From a checkpoint of a small transformer trained on Wikipedia: 3 heads of 128, biases.
Each number is 128 + 32 x the weight over its row's rms, rounded and kept within 0 to 255. Layers, rows and columns count from 0. Numbers have three digits each. The size before them is the row's rms in percent of the matrix's.

# layer 17 MLP down (transposed), 1024x256, rms 0.0819, rows 98-204, columns 128-191
101:118142091128179170126117115120122113156167094134169101144124098136146089131105151113064186108123187199069095153165141112195113136138116091153098165155163172069136106175128132162106141145110137
100:114135124132085191118096027081076109187115102129186131118115093143131103161105153113164130130162124200098082100167143126094127138159125122114130129141139115142147141169102103124112113154170205
100:150179128113118113145130165123148146090170124051102126136140126079163097144154142171122100063140101084153155154145180179162121131212062214124132112105167094107126122136191144144149073149105187
100:172125141091086079118140127148138108118102109121154160165163142193145097123085135182112140118132087093120086139136185132098085101140162129129108084119124130101160135113179139123109114171074080
093:123131138108122146190143132163153157153120133108128085102187146142168199118155112132162117169120133130144104115120120155097110195126192131123136154177123138094198085093118108095133168135102103
093:156162100177128181100099144139124069128137140116100136100138118162138142175142086134128097095073100156155161123179105167089153150154110128128095161077130154173105124201021111113057120166097174
103:147169160162064143087078073143129153068151187114153117138098123132136148135099177110149167109132067084124087148073200112103082114174143143177116092155106110095095103153111179134125124133124159
094:091088095173140117159164111095090134190103096124136135118121079162151117190108103160165154133134089054096118177173148108070127176133143100109129158091131137170170141091149181147114219137190107
103:082096201170137134136147104182128124142139123172128147120152123152141095132118118117087146131090129140105078139130165103109109104132172104157048139137132106149093098109122134116165113156147118
105:122124104177138084119154147152120194147130168143094129185192125169112106089148063207174115092087118099123127169144152131112105145116162113180130109120096154139105116136115125125158146112151072
093:105125091139158155149135120118141086094139094118085128106133107123080083144109199124113080165073115155145120133114133135127110119082130063212114098130147191139156134113124129118115166127109060
097:118195124156212153114124134147143126101115158113120092117152088105138110099125082102111102095152154127153145159139112124127136113241107133184137166154137166086161173067156140119120111119170138
098:122120118087143099149115106085148088158097154091104172122160115121112094085123140153172105127117166107137174164110181132128131080110088119141171142118100159133137134118139162175059115135184153
099:205118154102086127151173067114137123137118174094134148160056168108082127126176185110153154170113172114089120117128104142148154189112146115112185224163164127110080129082134140063109151185179113
098:098139163086089141161126100130078106160124093114158115081097115146135138133132105067114168131124198151099153169132152106072077164133068108172146172080168077165144145098116138123076127097110151
094:117143079150103087129130154180156150109116148071075182113103088087121150077070147145127081155097131154169137162131094076116176133102083108150194086119179157108155144135123183147109127108189113
111:088119118146157124148136139086200116163103118120157188118087116144133103137073135099121115172106137139149139118114108173176135145150139070168124116091140141150053118130105123123132132165158119
109:105160080077131120143108126129128168149161156027152093124149104131119104057114152156161146125088113091115099093189126148114088127105141147123115099099089160095067141095128148203163101132107108
097:152131139150213168134107099113128086182098194141169106120161112114161096128121134151123145173181105118135151108125141090139114103110073103150113066178116109129115123139152135141172086125127089
098:148126143150096150173147156176130152141105133123071145115060159138130109106085091141161090146157138125146142090103146113147073121094159075146162078139149111137140098145138114136139129135152121
101:099161154138139193163099185131083128090158084134131164139137093168123133094103132113094100115105096080175152134147116131109160123105015114083088157172111143159121099164101165176165160152159139
101:155167113138137133123140120081152125130155127161175143152128128144073147129086150123085105139128080125098092084108106100098169149112188135116187063131139119161109117118115175085105098102141112
108:134119124108100121159185142143128105106170109164130097043149137070135143138139150120136150142127108068113022125134108173196145123140141162128129164121071126117101129175153167093141140143119111
105:074077114122116124180143071123107147151214133185132158110087125159098132120158089150134155168093170189101104166160139113090121112074119134147118119189098114169135139115124157136069114119111118
097:102176157155128081127138107139104082103068094072137154140170081142142103112093109167102082090121152168066167131159095096110165165087133128105123153075155105172127122151145122126141122104118132
101:151117109127138138094118207104134094162128124101151116111145095167102112127128091188132119154156095181110108145135168134069145031125150180072120196192192131126161126065141122071102155100071170
108:139113085118126164112100141171131179079158169120145176125147167080179138171141101151198157136167114114129177200062117135170133133147143162083145095149125147153131147098163092111137142142131143
104:142163124195144119131119104191099154127152190190179157159102091109114144129087167152129160095132078060173095096113114038124127134158104142102096080149121165139062115163113134122119167155137153
107:089182050112140124116153169098198113133150132121162079133076097086115132174149156128117156104121119091084215139076092100120161112171147170141146122100089108127120155191117111154121076057141106
096:158058060119126160121098106122111072141139120098196168151082189131151163152129110106149132141127087169122128178141118148156113164081060063140160162162120123146163146104149149115142161062152203
102:084143101081091111115132112102113051166085163088149102152131176128124137156116160112143103154070135114142132183131107143141151167096069040169097163106141107159123096170148120115136204080123156
098:124134107168148108085080105098146152192112077148097115097092083120180144133145144081129117087125116113144137101151156039129156185135098092145187097154166123129163099092144100099155125122214109
107:116121073191101132138171140143128134136100108116168074087150134148185132063143101089099132150144143136111176094111117141105174103151088101112129111054136076172067109143169166176148119113127152
104:175114072153144108103129138102137113134155082123164097064145134142204177169168157098129117076097109143117152094147099138074154175170155099153103085164122093165065158114141091139064096112094125
098:102093126112151153112091141141184112116125107137108124060173088185069105098150088118092149132092206154147136115117145110111130149109134137114133159110152148100145188112108171107073087080152187
101:093169157186152095110149093112127152067114123191117163114056096093127117202101159182088129133088114076095146121145179119170124086124156123164126160124103100119067102161106130121151158117157099
094:140186091110143135116130079108154107114088098123225173110103114144145190122137089111067082099182097132136181088113120143082122165138138128123160133146086143159136116151107165145108136154124132
099:080119132111126146138132132065180089166151116119155147160167165165141171152173089151124130116091082182123085085101086163136175123185088135125119164100137091163133164162160157153155089118107131
107:169096147115115155141142122080093133159150144107162194129162114148103098104138111074097174104115136093075108077117112130122091155114178082124125159186122100154106140140160254178153159128103172
137:104111149158171140096129088140173144121155084182176147129162095141165137092152130114138114122024099172100122113173141178143065194111173149139164096148130126117158056099133128190146147166138124
104:117119165098145129160176153086107164129155115137115138127113173140198188143173140163141141093112086196182124122108127177142098166139099097147114102126113092189185124147103111113101118172216170
099:117141104127067149168148105128113155082143120111060114149127160159157098089097107194149130095084097077107105088149144103162128088122166077142106131071150096062115186160090117103200131196174147
118:154114118104111156166158105070156092115193107064142164152079151168157117172156127085172122041124081082122167136073113103118134086150153139127083067094175082169110157110145115148187127095077133
102:102113145142097107087120167093136103111133149138162114161121140182133176109062122151184147151128142114102198122112079120134143144146088142091104102110171160124108126087127145106148109114080107
104:206088146203113122143110125130095074094102124100180095158112179097190106138096168109101131155090111082137124154139088092095130121097107135112143088133155135132079143143140127176138088146074157
103:168063131214166152184136089135114091127157146201132155170167142119091096165057142109113125175145205135129126101176090104090118150135159117170124072137121148146145105094144130112126128129138139
108:081135067171134093143127097162189132162125093134106071087135098100141115093128168098101164099130093121121131109102131100169146117128153056130174092192182133125144135115169170160139113147120133
102:129069180165092144089120131115129155128162136105111091146139082141153154172154181129150140127134121161108154098111073105148141152136166152142124107114139123101138126150144151106145103144132135
108:162156094081147080146124151108104145156116131100151100097131179114092190130189144097138131186127123155133103146130094128146123100157084139106140171181117082123141133121150172083118141176114142
098:161079135172086082079115106149129164079137158138139117151053199070098124130095169140121128142157094099132099099114097129111155158110181093128153120205091141114086195130120121166110106177067169
097:043131098138129147118145153159102157144066069131127139087097142141163122106131178154083145161069186137095129125168124161186101128165123088094116152141157124145161142106162099175151134115096107
100:152171198151097160141130127100106155075171158072172073161133098168137145146111095083085149147135109126193134105145141142152057156187122101126209128122145143124118136135070131089091083181085167
102:126112141165123174154115128106154117137096187123130091091114145151104105148149150141152112164133158159115180133111096120102121111177100103112137179137097090165140101123094155090046112095044144
103:117130089151122144122166144177133109140093178175145117104096136121125142139203126170149098156118170118146208167180110108089168173030185092090075150131133129104145118128123131064168167090154117
097:138064160163145124144134151149116088146143099163098109147130104110176105177137115088116144075100129190185109073149165183100135155148124142115128072156142117107134044139125099143054057111099166
104:121104135088080192105142108118131171131166147141123123101070138137147168171098164109073151059162106139107115090156134164128155066208084145174113190146077125093125134152098075149157176120137139
097:169160100144094116138127176127159127160131120120119194108164129152112137114156132151121100115131159084130104161165187077126109116150061074146153110147167143156120191110076177146118142152093098
100:178137125128117117100136124149176172146157158158160128119133134133131123139065088123079133141096115158171157153181127095055079140128111149138128169149119155113098146117104077098142169087131122
097:134088103139185152110114118106079179150083148162137052116114146135168155127106177107100120146154132134062104135017075132111184154109158094152097110060152112120107118112099094087223142123100114
115:111095097140174168202124121105110120128112127140132110141147129183165125123135084158112199153066087127100145188175132182154121172080196165133170128146067130125088087076139094156147150181147099
095:081132181108131132080079116146071122109186096158156128104163116075125167145083139130114200091136120210122181122073108120133206105153137156094082144142116159143176139172090131086140105167125090
097:137157102121121091137179075106067107174108088181159174120145089158131094148124186168113121109141123150101164178147125100153162141116088084117099137147140185192063152151183093122122097172156158
111:113120130127160118149152138077122126145132081105154183149106081090095120111101160117124102174116177153158149157127159117099112156112105094126115073095196088083064092168128138142194094117121126
102:184151137119134123179131098150135132042157038188160166105141095141131170149175126121119111144126172086121123161123134083147141131077072149111118130128133128088199144132087115098140134125102130
104:117127140096148127170142163122123070091118126078136173139166112165119128073130128128165120092151170143122136179175097142161111134145109118160060133110111120109119127153156120117129107111132189
110:126145118129098131160103159100114126101185034106120168092168124071154126097132118152106133088129124111164147117133132090056117130070164108200165188081121119146140135181131199095145091110160141
097:111129132157119102149166137158072080133160150095123174127026065139155119102133123046070158152134132101124107121061102183174119132092139115156102129137073115118140149167130136105110125109113199
101:127109146163102118131114125131187144113072135137181102118153167189180123136104131149142126157197156120080125166096096177195133177135081133084123103085147158128110094145140100137127117112090089
103:169109128119124143116122154129082094151137052149190158124119108128144120146090145125115120144103111162130165143190152187090162099146126175119131173115175156127110152113088131144121132106127155
103:141143102124164179114160094095106150148083161202150122135081124066144153126099150193122105205140163133104089087081147093105166155194094099126149114089194135130119170138197131122111144121161092
109:179099118122144128102151153126170132140115108207147073104139142143164125131165123123112137141091068100148160155092135104130141136099131129130106123140173159117148119128152136159123115107142103
096:144085108119082157165129150131114134097096147068149109135132129081238141155031110103121117158103121166124182093113175143134126136085154130142135067134133146170086151105193093137103137098132139
107:115119077107166155118145192111114131111136102091085138131154129128110120137204136130121075115115152148145107172055056113128130133112127125120121119127158122118125135129139105117148153077153141
095:116175101132161157118115074140100137147161136123146135164091097116118160143101153141119132066150139138099189103127119090132142093148178127133130157120158075094111094134135103097158173116109140
104:105201163118170093157160125136185158147085133101123188093106137080120130170086116123110178131119139137133159167163133096081116132121071089128137136107104081147079131128103125132076127136109089
096:103122178144136149156181125086162100082102138149118093129103184144105173151095092156171200105160130143130070130165127111105045152088136091128054144143155109096102095059138090108167124173151145
098:186122150110164103095108098191133126114127153104135162156148107157125136108084141164138063177118099005127126179108142182146176135138133129098142132120132047114180127202165119070105164104101073
094:141114127123175184074110142085128112105085158083158116046144099117094082115142089161192126138123092068150137106120142105078190140187198082127194144146133137128079146194121152113081129174079106
101:114088155167157157121116173169110171128103131085151115098116145146100114123171140145121169160113147120149064114087155155058150111148116111086162083228071073121128134096116121069091185094150201
102:097117147105156170052168102193112169141131078147109167118114108179120113119101130185127167065126186147108127061140153089161172077110134132093094193167140134077079124124196112120147119121110144
096:097110129160131119178105157104180080169125110115088091186148117101154159140146191147106177146114113093119079142110180122167142139126167138060127062135131130166106125167108092105174151130113127
090:125163148165126116086121164118114119130097159169169134194094140106131122056138138115096153081096144118153172172098101157113103189169162094153138076184182154091118160137118148133128124073116083
096:107183096068116147135116129122129112097094137049164113115099096092112151094130153131104176148142133090116095132148121157131135100124127135092127141159155184126132169098133170168133086172107126
102:102137184125174128104162118167167159111088159077105143128121152115128115118086126155146129132151151109161161141137132110143162125120203159163158102097152160095107083147133123119137095079152169
107:138124174154161097132116147095187105130149126145083162095096116078157102103072135143085125089162093072125073164139082102151122124165142150102092157130132072126131157130139106147127204101047110
101:124134081129203113138129152119186110136095163113118104078136128102086129075110191162160099124086098163118143140140095155124115151074119116202127130175151122142131057149181134146096078106115087
105:158131098121079124121144136116085106143209131112192169101129157110097112152097108190143125117103084167116069079134146147091197168081197205107144173136203119125159099117091123161094166122154160
103:121137155117169123169147096171147139167204125146120120173091030134094081129134145086178122164099134101078125127117122116086114138111124062163116103126098099092120098171106124153130120191193103
102:099120033133130096108156101135111153110076135116133050171140112083110110210118102106109114135176116092089133115126163136154145080154212114163099136170146151094110125134077146098126131147110095
102:176183126172084161134155179112132109162118109095125166164165165070127143135092099113192109103159097115085088098117132118066131099155133138098129142136129100125100093089161127175138149167075140
098:072090106122083055117159146187141183105135176101156088117192133121146152107098148203166142101086053066127135129128121131112121136111161124098113103089122147126153107190091142166128144140137136
095:155130112161096107148101098117152129152094126141140115141156064149155136118139094110092170095129127147067118134123100086125147171128133088191119134102133173067148128123180107129119172175100131
100:089078121184085115173149147114162134152133203152133113115144161094073123129055095120122182141157135166170159136141126150136130118086098116082163155091122056178125167168149072109173171118128124
101:087107068115126161103125126146149161128113221135103194112149095100141141084103132198122092172090161069139155132148144113091100124134079106121103078134155094164172140060078094111143054125127063
100:116140141152165153106131173113123189081141151113159091059128125131122098061150080177145153133098143078100136102088144132151118108102160134166143080105138148141109076149103120172119049158101161
092:148115100162133150110128105095178155132084140148108143156212108100157151122129166154076140100160060114082084067151100196146153166130120178154124140087138101123150135194128104118107157056158150
095:140142091077077163164133147170094135173114150091172106072100058171131135110131127090098146142124123095087136110134150137170118144130148126146081089102118065161136186149145156123164157180119145
096:122124169161068120140118139101157101138104133154128117067174128080116205170106133107123160030086098120143100128106183144118146051136129154102173143128098139130121130124106096158172173134111074
097:108091105139155123124132114181176122128091136239102163179135056102124161145171117086107113130065088132148176159122140138132169124088128115181129100108139096166166128074083145108093158089171139
115:157109154115139082133123103200122165149125093089156135144132114160095144168107120071204111148146097138201137133157169165126115116160123088145125142164136136075121137125110157146102168158154049
090:151100175185128138110115170113095162074121143128121182122121165116088163160052101125108176069126137080147134160103189130104096144109124101098139174105154134129133168109133136154070086115113202
095:155140106124170105116097167127126107187121118110128108143217081133079162173123091131156133123156108068106152095120119134110158167085092100080085154092116113162080092108096168170171115114180087
113:125119126132157125115088146098067149095186100100156132109120140156112116140086131097157141127136076055126067065082116143206114098165171196142171115136128099129168107110132093115163131139138165
102:091085137157153141109093175091122120128117113087175137092111094161134084132123101118115076152079127156096122159081161168110127189144137134162100141123121119128064122128146112092123114117147133
094:081095146139146080178142110067142095142100187103141109087142148077102127149164065165147184079114165084123117118099093092116142124062085077170110154111135126126095145120140162086137153075205014
096:094150143176150124091152130151151126196116117120153187186117091104135169140081124139113132126146124122113134068148155161150093062095121076147112110141167153151181146145108097118151196133102144
096:125065152110134169125136139155150126141103095147100124120143154116088103100091137135142151112057180122170126127088143147107097122135120114152110129097199104146077138115120228172126113090175062
# layer 17 MLP up, 1024x256, rms 0.0878, rows 99-205, columns 128-191
097:112109140098122102127103129178175116082161127050122086090122113106086108130146106146159139114087072034135180180114080125141153121140120140203120149140152102107108149135107144117191142111083086
094:118082092148149156150104107119089148166134118199178120107112103187114128120116146087168145164081144141109090108149127112157106110129127113128130125192115112135120162121084119106139182180186075
101:062162136142151201150145109153091110198143132069125085147109166136136109087113118136107076074082079130148149141104113128166168124178093146151121143153130145158130103136131131092091134157128151
096:070139150144112151153120117154120145071171097144140114102070153136113088112182150136075154107103113150117150131155126107144108058191116085152103105119132152136130157159144092163102176096152156
094:062019148070148138137126109125103151126174131146107114111063116079136100153100194154120162130133076101111172111104135158170095082110173151147139089173135113067130150136128155125162146099116117
104:132128112151186129182123149150116151112114121112100179140070135184104122131126119096115116121146195157116193122191091123152111056104148087129126151139133111152132147090156080101132195134125132
100:113141144087122105168119171143131108150093079095111117116112114101125103153093098108086131163152136202163066095151102154207096056108117155115188148148176125104118148137082119145102098109110110
099:151114145119082132154148147148110145090142143162078148128080174158023139144098186069185183129180141129107178154201120145138141106129107199175152092123118153061165186126111107107117167162092103
107:136107141078149197116089093127134124118123068109163120130127163177139174141091181148154127083136145106166106198177077099224103123119168136149139114162108146132140173203114090159119127167129167
097:141140177128143170069114090099102124115106130117147103107156120132155126141143146100168119137157066148097174120144130168126155134167114162076181100118152080145102105112130124101168130126170189
090:201073124130080140116108067083129124140106126175069106127112159144083133183124173127195225192092083102126100118126118049116088149111149144058142093130140103182076157146128114146148196175086117
101:140079094112087139079087131151173079107189163187069162123104131132135142081126116111105132094152092166093117139129095150127100129146125173151135144092147112091119128132142179102164094064167125
106:131184143069159212165114116091064103153122139120144095102186118078201159121086118123181116109144095086079121152134127138149173177182122129188078092078125098133146133101140084109182140105123132
091:195071062156147108084153150117193127065118144135126141166191132126124127105156147197140158178092055105183128065158110150135122102151138141092105059165132169094121113120165126172205120138134115
093:183139085099161162082121116059075097152118091181127111135151169149114140114138157080112180155117081112159101129169137194102089072120134136142054186095074093141120144157175109123151167167124169
107:144106082149101104120094177103133105096143095095106149134169108114109139062173132100171110138115068145142117047144163115120127159142140135084121101089060131119144155063120160113171037079155124
101:162140075095101134150119138139161164122098088083148098122110121161114146094137071149086179106126174129127110044128070098178135094153158139089117114147161126113121151112108176130125113062110129
095:144089137146121104115179066126181184090141071125108150164074181193139113118099116080159093126115152127090101143144105086134123167161110108111111139135116139127130120086128132118092193178164109
098:143180137106100087150136109087105069151180097076179138139152108129127138087188158099122132101088115101135134144153136149107208112145130174160123147067143154094129140110127093138123119133105101
102:126100117120115119110155066149149109127149219128149139048124168087117129117140171095174152236143187152168196125086116130099107124134129157087106073145072148136130136099066087087171115086109085
100:099075129127064172124160075132133153094074080116112081138158183152174110088109094160111179133081177119140183154188141107153067157140069173160158135116207168177133140137105143160194129104102140
107:144130145126158135140130126089125061159126093076096169137091187106111142089190165108130103136196115138114190127139051098156153097125105132133088129096146157144180109150178183125135189105157113
100:200135141079104122082128104126143146113070139106093079143155123096087122151133150127145165124114091101187128089149121116124126132161097103141149102100185155131141138135151142071144111083152128
097:131085095117117160136132114154156154091116202119131063107121145128123075162150177077173180166116088132175110130158115142124062103191120133109130132150135174133131128085076147157146141132081093
100:135088120126175109142117082166128121149186113076178054181112118116077090102070124093129136133121148128158175135166044138093165166150124142125149072098117123126108160135136143129154083114168168
110:136138135068108119135164189091164126096122135102119140127131135140039176154165134181112140130112166107104108140137089161092135128138059128128076160126148081102088129103162146186110130088146114
106:147103125101140155172107120133108090116177105097150150094181140157086101115146128098152140140124152173056138114151126220109094134110142149076149170093192110152156130200177168135210108095107101
101:125090116162115075156080083158110153112152151133119140115127131197109160048169107077179149133122188146165121113183167145172071143118103078162154100162134129075131119095155137099131114108118140
096:163103131153161110140150102105162120089113141140055089113148099091142119151179205154120143134129158078137118106141129062105135091124088136131121097115114100106129105148183136134128088109146142
102:132160075161125136111141170141153141158169146187078107102143120117188097095119124105110157115166153185141133128098055123119106128128140188149152128137103044092140133089086134118163123145167116
096:119070165137137159154146107122079055107194177105161172158172135101088102154155162157098177137124102112114125079116090130163089092134129194131065127155132090083112112100138076197126122112157134
101:109144166042106101133081170114109121119194110144118146221116080209087095098128200088143127095144149140163102143166134140137070202134150144164147142208115150065111164109099142142173108139135126
109:096103149123140188091135166107196109121113130158147075119128111148107094084095157164148155161135155111123156137131132155219114119138177133102154089103115173032135162075092110125165168155118113
095:163143101105149175115110126086081067079134155085099140141092134123159164163128162131199141141144065119143123150172094099167135096138098102108156083165133169109105116126168086158166117176099084
102:122063157124108183126098105189114109112191175110125138135132137206095159094163137055180096129126165149158129159129122183083105141137127125157119103149162128085149126023162088110079114139134129
094:095078107127126165148147162128087126120134046127094100111102199206077079066092143176145183112078140128169098159197110130155128098136127130116149142069134119118100180106130107117158124137083117
099:082124168122161175140133141140127095099222112116165090115118079088096169107137121137174153188166115032168178164134127122143116092129143134054034094131100128150195131108106164116122105180146160
101:065114062174194111090063095166101064154178142124140083122098115170130168097165124118151135137056158139101100160192097172112133107121083118131184172063119129168148111156131146116089119147202144
113:070124127108141185087117121178128128129096064127106126226167121202073143063125153067109130112074137102183130126159123129128102124153156118167126088089136181102185078096153162165158110188165120
111:127126110140108134112103081120109118126139126144168181135129122117059101099174117143149143137084152101105154149152030124126143205134117116116098079103134147075161154161104170148140121135115097
100:149097122135142136110080174155097078112120124086115160113047088152101182148169154146125182116158154179167148161116107112104141157203092119133111105107094076204166134120115149159104111069140143
109:172135156141141152161118076134139138136115152141143126142164147103114126061143182141058190091108154094122150068117094130126130149135134116152156138106131132187129192098098091197136106110132137
100:147069093158125122164137117158145134137099067076093112123114075117170121125133112073132189119092106192153106110156149092089092154162089113083113122110135110148162104134140061133080154198144171
102:127108093113147184129060169152106125156209116095145194121100162155124154083111172153076121144194139085177168141203106106087154195124060113127135114174109131118136165138158130095132128124114138
101:130143099111096131117191134108183147101142150069157082147096099144177158128134133097150153144087077126147172053108136100176154103125147153122142117158109182144164142115180124145144144137145156
107:136078107063141140115064150095114098123134137154169105104077139183134115137126118140150105128158102130149148103131098175115181100149128111127146213129089185145170167095140133100106109191184050
101:140110111153114092097159118192139074067146182098145114107132163104112119120153098123149098156181176087132193126153126139191100041144135106135093130141158124144087135174169124116137217096151125
106:118107100139119123117088110160104133140195052066169133168130097116126141082119121119154158120060142098121101131132083098132196074129163133032136077052150145172108148140148117131174100127182201
098:141116075079168156165117154163141110143131097127101123095184099126125132132215155106104185116125178154113136153146079057144172089173035194151112114065168118112159120176164132146123099105141073
097:169094149045157103154155115131121161134141138084093102129121161191113142161146180057152115140192121143094137065127091096132142106121125169159116079134127123092137114126114132093115162162179126
100:095170111107091173210066187132147127157203088155159175133090197166080105110092100127166105113056142148098113094136136103165161096128101132029085155140114176131168217105176122119126183160137140
104:131115148132143089145164117133153137156136117113108096113174129163127155097135170095149152107097173122079118134145092144092142184119134158133151144131144164091110170117086120111123175079148136
103:148110106102105194150126079159163107135196090120090123190173099118159148041139177068143131122131114173153122160154112081144145111166151127135109078113135130079117168106134141084073111153125110
101:128138125126141214074144089107187123082103081120137096099143214128071072120110152112200146106122170122130153124113088179116119121153122053073149126136100135127178095095111089179128179162121123
100:151103069188152131183126129103083119138120136142119122155160151171132116118154108049212090118106109083108114172143144120164088145104171114135167086120154117145129104074148134102150085165132085
099:108114058170141163105092096159106139094122063041082126099156115131194122102129161106113147143103117156156196090128133163134120121169110111097071102177128179129090108157172141131148197110101141
100:113109139139093148126123136111156081134102105115092110221108167073122115107101199149148171122118095069144111116139137165135139142110182149043123063170103142085135151094106118191153128103134117
098:183182177134091110125133109167082099125121125052189098142155134125100135110127113169160122164164156102132163054175160149164132092148106128123160169190132092114086136085183140162126126140110173
105:096107149156173205093199140143117144146119108120134103124143117130086147110106109074165162176110139076102146180096081124149119095131113135184157115127111160082203069032085151134161127155140140
099:156115120126109098159142162151146107104100104149104121232166160133090115074157173104164142183146154071121111093160086121101104124142087166145121098086138128133110152053049143197106070075134156
102:168166148095111110108094121144155058125175174122193106125109080146081125100139096156151150171102142130126173128154048118123075083146150139097081106152140159128168113085123106107150157078152126
107:117120123080118089101061125123103156094115120101137077146168134197129167129107156102122190077124119037108138163175090067127092126176152101110144114092121144121094141136113104165148131099087121
106:109152103172092175188107151071151124172118101130107100149112185163084093083159175107193144125085118147123074103200045121104110135133085096097112139102140132139165121146097160101088124112117094
100:150109133127104094096148168095103204154114086095138076113049117160116102133147144089175160141127076107075169111162143058121157128136161093093113148175159149088121194117096233125109125145115099
107:112137091146094097070094170153072082145157098100136168142139131099129100161166203147220111090131091081119148084135101137124110113142085057127155162093190123154085140105189157150153135135118108
099:141144112124120112192111163118178131189102118173161100073186123204119149111125211123192111182123174119058112097168075084167131148142118102128155128098166124100129101124115129118152109119164084
099:127205140121137122115138155223078154136152152133124102105103145116102125150147135071093141132086160119126129132161159104132169137119123147129128148186130106081124151103143129101121078125170141
104:019132113211165181140150123140126127123095112104195093139099137128069158079165164105135219129073114111163131149142112132139099128132146079124076170097102139085085169069078215111096198141172165
097:103126152094160089167073196184119139101201099075149084160066097196096150104117116101135126054059128131131158106172095132135128124110121091108110190162093137175150104096157119116173089109128091
113:129100089125159155160145138134153147114164160183135115099080117151091189058100099114131114093162047144139145166117152172156117160174156085127094098106150186145155133105152195102143146116125095
097:115102115200086102116083144118165118117110151178117085132128134148098109160161190134128135111147080138093131127130082104155146167122119160126112129136122147097174089083158136139178095110119119
101:162123134110162138155118093133132101121108122127131127144089055133136070110143161125123156121175159159143156113164133111105133132139064118101103099133162159192157148129137155158118094111086176
088:158095122173137165158119144122114155155155066193049082075191148169140093126122142121144144152133162112137086085091095127134109150121094124121147087073113128149181173126096131165093117141156109
100:098123147081098149137108184117114097120203103133131112143137191160092210097128106112135155110139081149072115130136184136133128079233082131160148141114137153126129111108157150129171146104145129
094:106124095106102135118055092112069075134191129126131124164076127097152100152129177186069104154118149159101184071113131121118149131138095132108241105113125104190166117138188158147101140144146098
095:082149107115131190146124189095122105149173019148117080132123126132127140140125171098153170130129212178157087078188138093120104127153111100141134122068154190144108175105171110123122079201172154
092:112104159166116149181114099145126086136161113200072111218090177116154135141108164106130131142101135181097138188146083163140080141139115182116094144132124108143177154095113156136120149124211060
102:089172134141144136111140105173137079069180088172146117104069124164139127094150137160156148094126061135122139095165070109149154124148136161161112171139097147156136122149126120139121074167148075
102:178084113165116125150080100117108135083114091118149155187118137078109190118102165144107089185126115092156106084135103104101161183157076099145115097150141178151159184087150117103133141079117073
098:097152147095135135155135093145095163096111156126109129100155142181109046071104166061153065158184150118148178077117101125104117146124097064182121143065086082108092113128144189198114138183124119
087:128119109097167134107122114167161053112122116110128114040126112174073142144123151116180110157174136165105068110134121098176182071116137160102146146118132084153126104118116127173126138180112140
097:129097120190134141113127066139180111159146118199151152157161179144126114164127140119176115137121125148116151129117110078094109145115084141170140118117129118119093127192110114087147161112154141
103:107140102145087200147062111084130146181060106151146103130106137179135163109120113196191096132077120085112126152138135131181073132134111143070175167108134140094101144055125152148088083191168114
105:123100116117152156154117088205123138114143142071136126144106178165127110129131108126181095163088154109143163117135151104143118077134102127110152076114143151135174131078135173099218070131147143
105:126110168151133129113117082146144143116162091120114160145087147190123134100101117153167124166066090149161213135109116102160072062152166080152069116090123211137120106135113152156183189114168185
103:141144160137184156121094109190147149111110133112115102143164122158140113088129123104164109091145160085090151102153182130073175124175139050135156154060188118122123176131137150099148125142073127
098:099104124154147089128183155116130068112087108097099169099167175113080198108132111176194121127099168148102162120166104136150139135098106168089153175199156143142084124102106146124115127121115130
095:148107163152084180120120113108175070160179081138148144059134139129137101059115158113153152132103153143185145125177099078094124169148089144051127140118138160183187127116117119102083095161111087
103:050061156206157127132170118122118098116152101171144148105179099164093089142157174081113130091110136090149166143153112134112103109160141109161147113129106192129147157091070177125105136128136161
101:136112161202123144117108143150167074167112083116127129142079128060162118139204176126102073165183196113113137110157132096099088142189136152130083171151174107157078135129146126124129166153147146
089:119126084122165124119136131126121129124133122132115074134086213111112121164107173109147085167099068074200145052130150103150071104123145177049173078134176105162098105106130129133132139127145121
101:216158095141168120163117058133112141069115114160136095144141171160098142097175113124131121112135089160110121132101110141171126172125131176106136100154141145087176165076155137133139078095126207
101:143127119175063181132140151152091170098146074101097127109077127166115085113200142161086122151186110134127081116150125143134099141135094092140068103142123120091091143104163193144135119113080124
100:143094096183179117074088077112154114153145105151105102215128119159136126179140180103107142210116108156171115117131106092125135123166098091112125143110069138077183180122175167090129160168167140
094:109135141088150143119099188165074114113127171119175146154028122159081106146131171119138128125098151152133162147136111075127137061120114081105146080115108131182100161033116097114147182190127167
100:141175122127156137155120027177168129132108122155103177178148146067017121068153118152145149144120099150193115100157045161100160083114120120098093125164177136129178071128138118138127097120145123
105:107167110113161126155103093209133109159080129113203116238121104127130143099112130132208140175114146117135119105128117087148134088170134096145092148085107110143123167077138154115106172151139116
100:164159136204097112181127167117106120164101102091091108153115157166103182129131139179177139142154159142126140152160097108137097130144072134110133151114135104068167121160178110083092127118160132
108:088159111121116169136101098108095097122176146133103115113117181113129133121115162175133128136180030127076145136193116129138164094162049180150128122104184130132179149160239113116127177126106098
095:102103021079147143107168076111148135186146120127103150146105124091123100079143156145109129153123107126106123125103095090120106121157074167154103063157145152148138120124097098085207163084172123
095:132114126108127144144133099138153121126129121125109123121094135104119117081076139128155100134143126132140138150162096075117135098140105108122176119127142148101183110107100099196097124134133118
109:090127106133100200140146100125082136138154128130116138148082168145137164167134225169134145142131164226066171160137108144125126113198121133115132150055128113120097175184148133113115141111099114
099:154156115096129075126151130132140110124103109099126086189172132120077118118115158147156110170102133086138155096160127128098161161136192114111094094166088101110151078104219164141180153109107108
097:092178106138139138124085122162097148081124093076128141178139161148134127105114119130142095134116082069115079089115135127185076084121087114112104098143148123140145122083185119155183106111156168
094:140084111133184080114116107144092140100143182111129089137130140158089097118137141129148137147114150157131159161121110117160137137117150125125147133066046137077084165130128155142104098128165030
095:142140131149135155125127166129086126106113169109149129159071156131127167040122141129132114168216059133124155115144091122213121155126122154076106072154141120117145127113173096127112156220132081
093:147108174123083123089157111148155107152092177102146101129122157156142053090097169176111149235089174122132141131138146120167051124156137135079084169125089150151141104085162155141103144074087107